Weights of a small transformer language model.
Training: a variant of Muon for these matrices, 514M tokens, 3924 steps.
Each number is 128 + 32 x the weight over its row's rms, rounded and kept within 0 to 255. Layers, rows and columns count from 0. Numbers have three digits each. The size before them is the row's rms in percent of the matrix's.

# o: layer 2 attention output (transposed), 768x768, rms 0.0692, rows 515-598, columns 416-447
# v: layer 2 attention value, 768x768, rms 0.0372, rows 516-599, columns 416-447
# q: layer 2 attention query, 768x768, rms 0.037, rows 576-671, columns 416-447
# k: layer 2 attention key, 768x768, rms 0.0364, rows 576-671, columns 416-447
o515 111:135140165182157097147151097129138103139135154115116180086093185176082163105134061103126157164132
v516 101:090159173165057167093085083129181112116142162145119138171129078171143152127151141079099182093118
o516 106:131166156164158198143183145161189166157150137178157139130174081150172093101132118074099168075150
v517 101:114075064119098110088103126125130068131130193077099155166123135114150124107109107174149144124124
o517 108:143091099123142163171102085138163165133180143124109111112099087192123177148108092121138150130076
v518 103:190080143145141164104123120138134169134172092171105135118101071117059140066167125115147119167131
o518 110:094139083146124156059161108147126117141149171125137140158146107111100146093114124121115124144169
v519 103:156145124151087128106160084091155089154116139124126130139165174087066085090127132125171155105162
o519 109:181091161109127153114119127140175070156073084101109138083100137107095125116152142077123113136143
v520 106:159149105222133154153070147102104097122152145209139153088181163150131158117137115132167099109179
o520 106:181186109132116170095115106090118119106118156108146149156099109133086129151096146128153121223139
v521 102:119173097134133148100163100161134121135131186142184097127168154091156083102154134089152115100120
o521 107:086161070168141139118117171112092110142127125122032137109086111075111101152134147157099122167169
v522 105:105117185049131094138109057093070103171088115130170123160116115132141143187182154177150165084155
o522 109:111124155098081089091107107128131142105129158036122123120156031132156140081171167139118079175093
v523 103:138074131116104092116130092134134156107110145126080118156169132159140157134115065116162097134110
o523 105:102151147147144182188082083061126149140107109193171084124130108158111089090138109057058130116176
v524 102:117130111083157165153143187161148143149102065132194129136095154153139097137133114114102156157129
o524 108:120177125071165119103129180129122177118075078156133082138160090077163119184140102167160101048103
v525 104:125110095183127163089106164086092136151119100134135180127089078154140121117184107117204135112155
o525 107:136142123140166128052114145180103157119115106125106144100123113042115166117188122157142099081128
v526 104:192089179092123153115135090134178117124120153142068067075139138108117181044139146153098090151114
o526 108:191076104140073131164119111105166133144132110164145159114097116126101132182157098145139172171152
v527 108:081165156130112166129101127121129107156142150127108150091149159140118137137131164133115157118135
o527 109:109135186176141153160169114083084063112150152100120114100085138070111145099152117142124119116093
v528 102:173133072116074115061177123131143070091141141108140090129091098152111098131136102097095114193147
o528 104:081110103216141092214119100145150117147147173151120092107116153153133135157083135139165114125116
v529 104:135171145158090153151170135076138165140166144152134104143151099098194114089164129060117115127114
o529 107:122129151116156137104160159092164114139085180120143083140142169160135078140095095133175158140168
v530 103:149101121108100128155099087120136135128116094112140115111076055082173178116102090151148102122134
o530 106:120210151152123126161123086080190097082084150119092139192107167109100135122100117145115035135131
v531 105:137095088074110180086162136132140075159149113120140171120154129110174110143123121179100123121084
o531 109:148072114072144119157156122148079140106146146146100124112174185124103075116091158112134148169101
v532 103:081080125100146107118171110085109160120169137160097151129096105121127160103120110081152052158099
o532 107:170137077149166097045122155121136164120103100090124122112101090114149164121203129113130065163120
v533 109:145148131113091153171144095105136188177189142139129140096132113119127064113160142113065167131095
o533 113:126152135092135154081153141126106089109148088073117101194172063150095088113141165124134114138155
v534 106:119146099054109082050076088126048139118136126205132139130114143100086130171121084142153146121096
o534 110:103224127119118111129140157108101106081148132206101097111179078154098162131134131093128107107118
v535 104:111164135150152133147078121171130136140173116174158136117128124181136067111128135111110166150115
o535 108:126138146162131092154154129084178187195144178133160130092125135206081072095125091133141141120128
v536 106:155121166105088148106161128148143102064062152115115123106188179136134115146071103144102080112148
o536 110:115112109145120095132132107247141079115085114133110110096123116098114078119131081078190171153188
v537 106:159143081132164212051136182142138161114181113124143152186103156128147073128133150064127170099141
o537 109:184188086088082196139118177133047173149129160130166133149097147061167154083119111155110115125085
v538 105:088105117102097129078179130150147158148169163130135081124119139100134146109127168106146119068112
o538 106:134107146079065153150101211084103135147124186115138176191113171119165132175186076109167139101161
v539 103:141068129112106144154110144097164098140132094076134104107102082110129137134104154089101138142144
o539 106:120084107146119101135141109083110132105133148118124060160101181128126168180122116135135109150102
v540 105:118126104204063065153131149159140155171133180161133162111111084141119082123186131148116114159119
o540 109:127150188072084092064100100161124157085127174109085116033105112146142126122117190168110135162141
v541 105:103085193058202090104074080134156108114150103118156113171106145127089131108165086107088159089121
o541 109:104081176122133144110108110170099160133138170137126171111145098122093099116124150147061126132097
v542 106:098070138210082144098145114179088146143126099135120116142152136164156181096108122163155152123208
o542 108:123112036134151120135131097116127145116166132157166094099099109101129155159105087154100093167168
v543 106:112145079135123079145096045162168110135129131085093156134162067159120144123165100151158084139162
o543 112:137123112092098146108136086108136150119128095141113118135108060154047144119140111119106166132111
v544 108:150179154131152098095167172107144135105120105178105134154193119095158125098122116061137121179108
o544 110:130080118115081110144128125157131161095097111177066160116103159115163135164129092087150172135090
v545 108:125101070091112088120160088113119145133128170121139147121116139091152142145100149166102123142132
o545 114:150116091148143114169149165122116142162053083170206069091164230092183136101086133144148128160145
v546 105:130130129156122125175068125148143106145127200098140085142118140139165129119095110123126138147093
o546 108:185127094152123161169088150147102138094137096074208069084113116159171144130109126136107105117063
v547 107:103036110175121181083158158163159116108075168132080103105123108143121145161119125149118161128118
o547 112:153118134142090142123120106120148106116130157202202115084112126131099130122141169113092099087160
v548 106:124126174087141105140139131141125139151158093157173100112156170170123126152121124112080146147188
o548 109:099119074127097142139078173087158154077127115165115111104089179154146135127114097044128098116121
v549 107:147129086097185135156141138120136141142116141151123093147107165090109175116075099170155118116111
o549 112:097107113106148125110137195156108082125157153125173134118079136099134133146101120163117146139096
v550 102:156124150152155106106111104151110147134184134103157100097141111129153089091147133121063176136104
o550 105:147123168098149137092095155144135173127184119091121140141132132192170133124129114118121119174120
v551 109:160117149152086108155132085140083108169139133146148101071171110117102134201124163127110105106160
o551 111:150099127095125064105163115082112119166142091109109051161096108208084106172101163170127196131110
v552 106:141127136192105097133212105097163140114125173071073091088123129052119137149140092152140087096094
o552 109:104153125141124103102175149172123135138109194198099139125148149172130190174142068163112099180115
v553 106:144080135123129178109164115130132143132119074070137116127152113160128132135113140124159212129181
o553 107:123167188139162136172139117202093099184219156130156111121164162152067111140125098156143109140146
v554 106:161188133157082083149121090157157184115192117120064154132149100148153086130118196126164113067101
o554 109:147184157102149101131129149182136090129145117060115167124096093099098172066113159125158109175111
v555 104:051095162148118135159123125160099124141094111112070108061125132118174143137147154160133096125122
o555 107:146140117133086081121148113197143107132157159135100094177137145149148143109119105145134112118107
v556 105:082145121132138105101137103089115126152141133160153099126185105126134240110145148122189098154141
o556 107:121153109110200118194164138130160141134134150144119125097150195111151159117125139092096150158118
v557 103:091139099138074130150108202085126108147135112148134146149162151129108184129206089118113108093117
o557 108:142092091165120169155132139125148164096204110110134143132133118129141115148156132123163084127142
v558 103:192103117102142138167071143156061143094111082095087127156130136134119119150108132192151175129125
o558 106:172040140153130152118136119149129134130189166088089159149111131147077194151088135141074113154085
v559 102:070140168168106121127114152149154106148124141154179099150140097130166126124094143072141099104170
o559 104:084110083162132196123130092162177136150063125128134094136148103079094199151171081168154121111149
v560 106:170138159124104155107103139100115117138171140130121115134183112204133138140098186120159118110184
o560 111:144089127173143203122096135125081070083121192121145090084111122144099129168051101175148146102107
v561 108:198124144143122133143122118184110140084146095078103124118122183140171078124102087131144142151099
o561 110:178151139170121184163122095089102154142107109134079107139161190190142089188108114158116132121124
v562 106:126112127107133133088144124094110145130141086104061127112138073092075157157118081082127134143139
o562 108:120121140123101129106110183147152104136133092114193109122146080088041234165179103151088137114141
v563 103:151097091102152093119119144126129159128113069131110113115124132072148101139179163145086106100105
o563 104:182165137165116142167083127152113125145140108073143087118148098108171178064106134123107109118160
v564 105:145142111166147120169091121208110098131098116114157205102176130122109110145105141169167128127111
o564 104:143163177171171179153150158122138197154088154138147070162134095142125129126089078109084069146160
v565 101:153197171087108128108119149101153068122148147176164101178146118107086165091099117120105125119128
o565 105:148151213143125130156129110079161126139134192108096108136144166127073120132127074116186111121120
v566 106:141097095122109175120139106163162077082124111101117161158115155102156150148141117172139203132168
o566 111:135186177155134096103177158156202125141125088119143123164107158107128171057121149129127088139095
v567 105:114094081082135156100113100149112174162148108109158113091084093143124099101100153073099082089103
o567 106:169166119114189138100104116131131139130119122089136161143179077152079168145108190139115099090098
v568 101:181093160182111156041085092128153080129087174074099120020095165102142099045162118122030104118152
o568 103:125113198136147125144083090103141103119122160084165104098147101059128165095118123130171140160195
v569 100:147080140151084058154128120122157164104149133109144138081123095181088111070109125169109000161068
o569 103:112137091109078126089165178183165109127101167125182131140130093169092107160177151105125159177117
v570 104:145143064119136188135162127152091128125117159139127125149149167079180132177184118145073086094098
o570 107:136183135098163115124193147131140119105161121135163131111113167145109148116150126152105128130137
v571 108:148096162140102166210059068111125105166107133124175159139143078087149144084145112104152151151128
o571 113:112121171089144128148142164096133109134174168117121183198115117196136136155130179121121110175115
v572 106:114114158078087112149106124117081166119165110118079134171129127158076138132112108123107123120181
o572 108:170144201123155158133099073123115168134149159159126193110062115146089147195095106144157145154141
v573 105:187175197196070115116098174156081098103149093112159116075106137119118162214111142162205115164164
o573 109:133157157169121089104105099119155143098148122101150097147111134139096127103081128197096144138146
v574 106:092154106027124148116141133169124132111142074155195153108092131072105142155167076077126089183160
o574 108:119083134100127106088076126150112123080197093135123123122049104101102113080155099107094130160091
v575 107:116103109126192059173123130146168144099157110099184160112137145124141092112179122158178105136124
o575 109:133099127128127144071129137143132136122169148086103154179150113129135112138115155122168147180157
q576 109:141146097172127148187177131111138078059135140157165135136119208147153121181123171129070152139165
k576 091:125129117146034127133132170124086083087141108093122090192151084088145107104163135132147100113162
q577 100:153130167148124142131153131109117143136077119128139142112169119172118100030122094160143126108184
k577 091:161121096086131094090141176078136133160095115156142178093114112096133119109118178116051136129087
q578 101:147130092178123090134169131105147058107161125157110152164124106189131126127168119127036099175081
k578 103:171105117098106165139053120153087140130084146113136150163125152117156154124157107145135110055151
q579 094:124133192169165125179086106136138124212117155139141082120183103144148131076097130125140127182141
k579 093:148125048113087135146157119157159141143109080155159166147086093166151183132111148170081116119102
q580 098:125141084117135094147149162068115115171160144122160123087013184155180119176108153136155092095132
k580 092:112166110163152145135145140114153207113106181137052143105114123132112126055104136152094113126140
q581 096:149171124074140153134094132101146167147110121147156134085108128147160099187141157122129180207143
k581 084:148116145134126131181163101104110107128091121170127175114143124169068081133133097179126104094130
q582 093:061094095119044114116134140136137125164145120152163112094166122126164063106169171102082123097117
k582 082:164208119184145113160133125118097167091116140158062066102070120180134119161110119172079147168100
q583 104:079179141110155136096129177124152111102148172105138094110141082124124126149087101170176069134084
k583 108:059186137153082141120123131094128171130140081146100095141133117130127190117113107151174128162160
q584 098:114096139085118156102146118157184093186112090079179085197124140109109147081143118189119114090167
k584 097:139108096181124107148101100171156093055142194121112131165127123147136108141123116164098091055136
q585 095:184118077150125103115123105122105058096178069110143168121163145089145098135166153164189072090123
k585 095:088087121093151143119108163151161111121150115167109108133097074142096130159139136161137132121109
q586 102:134095075158106145141094155100106103074150104119183131106160091088144116159178159112121161139162
k586 098:216185117115098111079127130104073115124141089107194165118092090156101090138114152136095130066132
q587 102:123104143076072122085148101133143128148162097175141089139104164151110177120172192110112128169149
k587 095:143173117127125154097122174173108076148150169080177048176197164123174139115108195108104110139132
q588 103:153146144185117170112139124186123172101100139100114086045139149136121161129077104144121204065117
k588 100:119106122082121134073146200090109133110115136106140113106148124128143110130146190149112129141093
q589 099:105169106180152108111120149186111133159142152056169137115127130105158104153114078125113088122106
k589 095:056099124125170126186165167106114151142086089141137166091082122090150147078119133091081115076148
q590 102:149137101149136142130092150138108138150116149136081145178125151091128174133199092120155146115145
k590 098:139104123100086176129139118088087148187082149117129163127081166114149141047077134112105110148083
q591 097:067051136143135126119132126118110098183110115167126153136121099086202118141118112156140133122127
k591 096:106133119146111154102111092085132114166143120120192085116117183202143148141109084151172129132120
q592 100:144138110135141092102087154096124106124142082160127161085159110061157155164107092131060166107110
k592 098:110144110145076114079159081185053182156131164104131126148102142133105196167114101141142129127085
q593 107:152152132084154174136117142161061044172166167134082114146126106148117100120110141088177128073110
k593 094:134059126072029113148197200110101140120089113160120091084121130104095133068166145111113122164093
q594 097:125145149099125128153134139124130099120136169136117155107124157196141183125189108119137112154113
k594 100:125138142156117088107137088180169122149168138062107137119140127107121119126171153128049145160107
q595 101:094104089112117172140093095128167133127121112108173078049136126123143132147157127097092138163101
k595 096:100099127132127084158146192091095123100186159196112119171117116131131127075115133116147085077137
q596 100:173117069120157125128083126081182203122119102100165138096155089129188164169162134158067078104122
k596 103:165125149117121140146165154205123124111115132095151102101157104181141132111157127099123092093162
q597 103:141167080169150151075130127106148150099197168183126094139148157172153072123133171188136143102115
k597 103:160111172125082139191106129096083104184139155155171137145167097145115102096147130146141089186127
q598 099:156151155153089128122073139076142104116121160121095072080109137091157135169130122151141109093158
k598 097:078120136169106153116112095153158184159130100115144138097138054114158104090113103141136078166084
q599 101:168138204143082142137140123073175162161106137133197155205099154140108141136123116151144124103099
k599 106:062176118125129141120124156106133094119189117127087075066142088101145180097098111097124162149139
q600 098:121091137174136136109095149147133193137107153128169172143159179116125095089110181155135122123038
k600 099:094129152125143116170081074104147120144118109168118186126143169134137152114070106127201204112129
q601 101:131158193162165118145119149101055192081136070119112235154122063105135134117088102121144111147152
k601 107:130058129055143057105084137177186108097117167083121115148164178160109141139090118117089179133109
q602 107:155108076123176099104124122144141101108150076096120097110147131126129170094205132109087160105106
k602 103:136154094091154131149105102101129115157161146089103147165126083136085144149136126121131078179157
q603 097:075130107081107122119147122143142128116072088154121087103151176145099126215125090143077130110120
k603 101:120114126178115133122093148107157163089195117101157128129094170102159098149055203131127084106118
q604 101:158112076152134121078125158158140140148135162142145116124143098116169186075139116067118149171108
k604 101:142146103087137089091094154131113124084101152064132110096128100164101098144123110122154141118149
q605 098:163132154157154179149166129096118100165098066073153134161120131040119156098081141123160126127143
k605 102:133101124128122108131099113134032194179106083152143160142146113112090119150177065184116089116171
q606 106:080100181146126097123175176107140203120133156052131138119162111189125121098156119127137087150210
k606 103:140125164152141188108182084174086121095137172137121113178089131102155167147122098119074138053157
q607 104:115154161146101102155072153169113124100122162151122186182107136149127063117153135060154150206161
k607 102:093069109129147122148084098143078163163173104118127178133092085125163176162084111160099154161165
q608 106:152124108120097100138112178128100161154088134120134079126123115136122114170108115154096098144130
k608 103:196098127156124192141194092114115186169118051123125095105151088135103164102139108175087175140067
q609 110:142073147079157115147104110168124167117104207091132116105176138114151137119147144100105151148130
k609 102:128156151058134113119133099123049112168120109125104138098160162176147143051140127110180132126043
q610 103:082103159129142115105150176149102124140124141149183141028174127115152111164134119146115077127121
k610 108:175111150105170164158139133125200107100145093133098158118133155105096115133191143099112101109118
q611 106:140135132046171081137129078148095151105165166176129135117164175139109123118107109108104154207089
k611 101:106136122166140122062121083117115147093150148157125111120138120120172113148102120128153151097137
q612 099:105105140092125124080125178104060103094159108105139100169131137122118135134124040128101172058096
k612 108:180153114088106125158169145147118134186144144099138092102115098083119083180139172143146121115141
q613 104:073147129128065121169124142144116161064114113135115175099156137107143098145116099117125115089086
k613 108:158070136072122167184151084175063149122166113125120105104115100195092117086196119152132106131145
q614 097:146065163146188158155152099163094114122110172174171170107065137124128124076234081102109124095134
k614 103:115142129095178094151086199108092134106141163097086107197188111182115140082113135032157135098152
q615 101:113194141048119144089114088172197162045127163176155109123140159146092120107118105111119201116099
k615 103:139138136190082163128168165070157089134164133132133105126096115129140140109143142102091071119098
q616 102:168194135115125117184166147129127116114150121154119071155160120136142044117143081111132121158124
k616 101:126095087137124060169109135149082149136122132141132120138133145109121175202146118161106196214139
q617 099:077143072112115111095134172095138130164086084086102147087126148054111142186140194099048092100128
k617 101:160083153155116177114130145100121064138082132169105119092088106149136155146154125113160174105087
q618 108:207119124202118163092142160108113105096144211127136113095147133128162142103121160135104138129107
k618 108:166152170100133171103168084126217093208175149116179087099127151077187127137109123097152142154146
q619 100:090152095135115120212126120095158192108169154154110141097107198146134109119100088156149092118139
k619 100:100134168160178184082131100152146121131116137116168156130111170160121125114118121172111128079174
q620 105:105164064161106141146204103134107106053135094145139156052113102148153167152101174113075100145131
k620 109:073154163184133138057108155138143114132119088088143097161158115154130082140147177086122153133107
q621 103:135116081100062130097154115094140146160123196157069079092166138052115154082127056145144116084119
k621 103:114191152100145145093105070090152134079126095081151106137116147118199155109108143105139124126148
q622 099:144100174133120114164114114123214047149189108121119179137170130101138115170125096152106110165142
k622 100:146113115114111152054107181145109119168132071169113075123162155175096123150164095105148116154126
q623 100:051192118127108203104110111066100146158094157158139174094141151141118170167138098156112150146136
k623 100:107119105091059099140077180146101137186135055062179111101121111116087126135119154147114161195127
q624 113:148163126114191122158160113186104126141131092150103131125085126134143162114139101120156170160129
k624 099:135090112159123123117155137183071055092150090108158106147133170083139125147154134149180065094202
q625 103:079131150089142061139117143191131184109158161072241111136134181128138131095112078142159056100081
k625 105:215118138133132103142110100120111111091173138140092120225140129151079117117170151131064130099118
q626 101:163165151028121123105109119109133106176134121098122077094085114120129123158097064089178180173123
k626 096:135102051110087110115105098136102095069163148099129155149119140102130143131121080123123142138115
q627 094:162121139140139164100115156125089130093157150091108103093111136126135115109125124169099110081115
k627 087:134096104162128124094161128075136051149095096138113099093196093157207168110139070134130100109165
q628 100:102075139106126140148129130121078143101128094106120111097130102112109100139125185071091080168149
k628 095:191148086148109110120077102127151094127125148102169171156095084098129130087118122127097167112079
q629 091:142141173093140123106161120135108140201097163179125085108159122192135086114102152128146121114105
k629 084:157217140163120074102104068139118122125159086126136098126149154156092131142131135109045193174070
q630 092:065144120171166116119168159172152141131106183092136165170143079134089095093081146113123123139068
k630 095:176134146159141173132171134139132049144146138166152135150144149137126142150128146142117083142141
q631 102:164103166134104085107106134114110141124199125078098120104135082141152117111099164091089090137105
k631 099:098163096093134143085127128127171093070121106152164135107123136117115126099116101142159089109109
q632 097:074116126134112063110078155179144187098154133140188218070170066077084153102144207153187120135116
k632 098:116088120121099185146098082096143136101079137174105151091158137159115083218156142129101123164126
q633 096:175119155143108106167115137069118102144094063102101223158154120114154142123137133075134112126145
k633 095:136094065137083114099121162134116127202103095144107143133115120143154153195182139117108121146113
q634 101:115174170062130089141120089113131035178056136099090095111143134097221156160111123137076116116059
k634 099:105117109213141145153132187080154136108096105160149113160146131093114073142122105096154135114140
q635 101:130158124108136167131135125122130105108140192115118156177155148142101099150112139128212119118088
k635 098:134078118109075151176120082107166115132166110134138108060119044127113157057109156113142144130139
q636 100:135136190093099105173123112099091134102138138106109129172086110113084125160143104140121124195127
k636 091:143107112131104172108094136088150175099153077111105127127130160091127133092164122215105132139118
q637 101:094124143070134144168185179131159102126058144160156126119129134129168121081102136137135152153111
k637 101:170083107157126117063095079168142150074168151148134083144132101132100150127102129114135186113071
q638 096:166086150164155122142114096095058140125161173133128130080158121084106090152108155118154140125181
k638 098:149128097079116070133144116161135111145144139166104134141152113110083097083124151124108088139086
q639 102:126142065169098116171123101128134135106156131110141207111106120165074073137109101130191122144107
k639 102:075166110158157089080141082146097160167169111165210147143139122155166110146092135155133180163189
q640 098:133142176126134087160158132087093130142067114155179122180165151134189090162126154170125168121167
k640 101:088095091139107159178099123129187094133112077130103198131113110144098148091115124134190124134133
q641 105:093168135146071145082166119131099216106171187135157090173150118184102153162144101144050139076123
k641 102:136113119111114147082133142140109179093059123159090143131114147131142171116114137088083119129129
q642 101:122128134165131148152108163106123145133140131081182183131140140107150155147135159142114046147108
k642 097:131153119157214150112121125187124110152137091126131144124154139182185154107116159098129148125140
q643 106:188096119132045123110104157171180051172083093129142096128082164101208115102134066117146109140159
k643 100:115094080128132078170138155057116150140064107132102119100132123115105167145103091129163117161097
q644 097:118122154120144167057078086161089181221140086151122140180163130121093131130076138121162072116135
k644 100:166080140085163144183123146115107129101098133099153173149103146139147113098132103091142152175104
q645 101:132120061135114141119152123133141037149101116074168120099137112085130153119125096150186135153122
k645 094:130114184107115163075125193137125118156082120103132097155110136155161134136136160146179113155157
q646 107:151096090123190144102180114157130044171128144130155101106159163080140145090144112141155192085213
k646 105:112144153152132146141095155151125157155159084078113027114140133137123075141145111144133142155139
q647 107:061118175137107154087079133184132137156185128106162078171079161183125144090137084122194178163137
k647 101:149138130202116091145130164115113118083134137113135141100158107153072141128065147122144136095090
q648 101:082144152088110121105126152136134137075078089111182106119139108155128076153107113103133154080081
k648 100:167142135121102091176158134064183170090158073181118172146128133149112124168102143156140140138113
q649 100:126142115125115104099205161119127130145136133093081158082115177097100150133147103083155110165120
k649 104:102107095140115089171211136132155198142161148093132098083131095157148181081095156121184176095087
q650 099:122192150146159098168107169161178135172124077167105119167141072136069129137122132072104125121070
k650 108:094154114157110167122061091152083134110043178096152096097148133109090184180146064139118114115158
q651 103:110148095134118126102103120112174115159130121123124125127152185126137161129128151089137084147125
k651 103:150166135117129191078143142117142100136121120128109152095132080092171081094102202137085136170113
q652 104:176080134139113173130175106194079128093096131182162134095165170091149112162139179116110085116150
k652 101:137108142101151129137117174197132126131157182117139087144048138083063150140127035093118157190143
q653 105:110078075144126123210091152178116107080165176191171159101101109128143092103107136124110101168133
k653 108:128128145072125141101115142075115092117092146133101077164162141111048128132113173067105154166153
q654 104:142127142092120157102184129110130122168177102127132132141170122132104114143122141188168152161114
k654 106:114114115127126083083203138153130038071128165128117116149121178123094114089125083142146085095169
q655 102:129133167143141133106097090133182169148126069091123075161117133120148163152163096083099135145150
k655 104:098085148104132125138096119117147095109118106133141125190137104149144155143089120133164150153101
q656 106:144146149125151157121135130114157171147103167143127148090122140162127084139082155091109149143179
k656 099:094103184108167180144226170118130129076201102103121126090126128137088052106162152107177068110098
q657 105:144142123080165181147150170162169116189141140189106131116137135140110104121130183109141086192147
k657 106:133094071172157110094128114136056111124104145105142162151097100119095122099037089161118097133091
q658 103:106113129130186232115076145150127145134138162148157133088132126169093169126142163190104110090111
k658 104:112123134148140124102140166154116123089126120103136125165078101097129143069164154116120143142123
q659 115:089112186151163125108134130091174106139105131176140182159135151124141137124156139128114169157092
k659 105:179090070110104072180164201124122077099064143080162102158139084079135121105095125112119136088135
q660 107:131157112072136128085082142154146119138117164159100146179145124076189136157217113136136156169078
k660 105:167136096139152195162183165084169119105131091101120104088123191156128145095184153094147093066149
q661 106:138093134110156095125141115093133081141098126128116124121082155197162170157096117094106128083082
k661 100:128110119107065117148119110159109107106100109126131129106086155112081107137111149125076186119117
q662 108:118178086184100127098115092125101044170043066221095123076121121157099194125104078056149116109118
k662 099:128105112213096099148096132083111143091110130037143147121137101127130107163104176111114120149075
q663 104:138123104149109117198145143145077076064090135107158150101132135090197168071151150128141115084150
k663 102:179120114152120135128132179149092140110132147143129132080140085131131127161130051146105139123114
q664 098:104144149155102124116143108122190108149187145134105086126091110167147126198154084102183149206087
k664 098:123097119112176153161138144138141073182101091125088169079091165133167172042109130126138123095098
q665 099:112059129110088134119084107118093125146139120119110126174116108091148162189128147115131128154122
k665 101:169142130066181122084188121152139136133103131174122136130167118156133103101137065135144174085163
q666 106:106165151153119138186194115169159116103107091121103080108140124097088153146138178154120123158155
k666 109:079159134122111189143122152181169089101102126149122174161085156136164133096152142155119147143143
q667 098:131145118109127136144132108140154103159175142155166129110117129141145162113118106157102156139092
k667 099:165120179111137112085123150123111172106094160108053181150139098080096154101110132094120156090125
q668 101:065136169136176130136154119066155166111156163155093080114143123109192094113209080077165103133157
k668 111:140147073149147179169123126117090091170056164101147135108115155197128176127126161170132096153146
q669 106:095116117094166132172117119094057134115152121144120105130175128132102067144141122170101111213141
k669 103:147154120132099095127104161200108121154048118113121073183078185140134112070123114119112146096129
q670 101:085141129080126152087150125064141141145116146116132089101155055179134118174123141133094118151161
k670 103:171116142139135169171133146156132120124104125153150116170138137118112161138139125197190105066098
q671 104:144114160197150160123174184098130089124162188159097110168191147085095058134092163155097161123070
k671 100:153129135103135151101102160146115093096112045090104132076084122106084129168165098055123174117170
v576 107:097126115109122144157109102093132162166144077091081109152167056137105128142151097089120166137100
o576 107:146183155108116145117194126085135084102148146139119127127141144155072148140151157118157082151162
v577 105:098157121100109120080133181119098148105129151150108142152117139149176133072143189081160148119143
o577 108:121147152116092156125105144105100149120189140002138108152186096152157162129074177133110190111189
v578 106:136166180178066195151085147172157218117173110133077115146086118040141138125142072121137103153149
o578 108:140151060104135045134099133113152130121073124077147144141144140100121122163162097111154099055090
v579 111:158105116097112124153113102145152141114141093157103137129129111112147124167203139158122104155159
o579 110:032130141050107148121146097191116112128165167077122092116145107145144130122101126062125184084100
v580 111:140106109155131140145049139152193087099119056124149147155139116155165196095165041165116179128123
o580 114:089182103117112133089126116121128102107110133099123113034172145068147188103121177111073102135050
v581 106:092108100139133145079149134134129134103120114182139095093146163171164082080141119078124084176087
o581 106:211126116074126101157088096199101070103126156143156094126090124098105162171136142170112174063102
v582 106:046168138156147115086143142151128084134134163166115103158119132139102096101177150117118172110190
o582 109:151159124125115184157138174171125187126175158172132152152126203123146109171114144169121155144120
v583 105:141148085191166139178209115132182172127078098143224140158088113112147125150123078122141124106116
o583 106:125130162159077135091128103129129138127091116133147115109166145189094125192136127170181081138156
v584 106:121118125154181114075136098138155127104157158110147171143121105147136078151121138143153097091096
o584 107:167145176133110144159153158141062124166172085062159141104144143167139164084082075094157101140102
v585 104:105148170105096131133108114179101230113118065076097092174114145204172107136168149119120109122170
o585 109:185121092091074148120139082119141129170112157165093177173163142170158122096143141126155105168177
v586 103:142128139133114121111102181074128166078168188145148139121065173139108151183157104129147146139146
o586 107:112113135126156111174193124146183144076090172118122154130155102218171077109094166160084086091135
v587 105:147117159130118141167121125086146110160124135143168167160136159153161096138121144107131102123145
o587 106:140147123113165188156143138129147163135164105139106123068146188143106154150128116145154152123152
v588 108:119114122202112171116120139052093158108128087116128166115089121126156170136148169132130193124116
o588 108:172147078132104101156141049172076123151079110200108144107147159135139140140142070106104169138134
v589 107:147126113140167110123096093132100151127138129123169140110147113092118161107073171170117150182162
o589 109:112162152088130111133146113133131104102147106050093079108062154081115097123173141094143073137112
v590 111:116131141134069151088157098126093076148173085166095161094142080127130124175139120131051110127128
o590 115:118154056131109175162174148069165138186124144136152160100148157164100163097131099164121126105098
v591 109:165126114144059118089028145200126108150113114127167148194122158058049123123139111180120088131130
o591 114:159182128094110198163106147113160157147073093170128123153155126044121097136131141177156207148138
v592 110:167098156142095146092066157129105164075101115053128135106114143061119117100059124124136066187140
o592 111:191174123242158141113118090176160124146135159134096086066132088128142153112124142180121098108173
v593 110:099098159196132127176115102134167155146091131184138130165097129121119167203105111167069189124108
o593 112:129137093159101097119100141057070124185115150108152150121107121145082118106178088121172134186165
v594 110:113078092090072080114094163090106152072037103094087116059122138126127162107084189125099096133122
o594 110:124106133081123103148152203158134084135114101116132144146130181080126160135190157069131124146122
v595 105:078163117125093080177155142077175098129135124173164094063168089151078099166080071166068136130113
o595 108:145099201155194110121079087130109097138067094065099154128127148159111146120129139147129140184150
v596 110:085161123094161157114179013114127155086174072137147090116158120130079103160105119133119197107161
o596 110:146170129216117149060154160138104127198190151134147071131074132125123106171146138052098179139089
v597 106:138118121104101127152136113163135174155197115098175190137166117097121139115158128137139159106115
o597 107:143127128162135081174127111138123163125096124180123122135110174102081097154105091165123116092166
v598 105:087134123172205182149150098125149155081165067107149134073173129125124144204078123136213132135088
o598 107:138088137131151120095169134138112139152141153205125049098086187138115146183141095139138144167125
v599 105:158143146088113124129128110127115120120098115128107158099121170048125125052141116128099158113063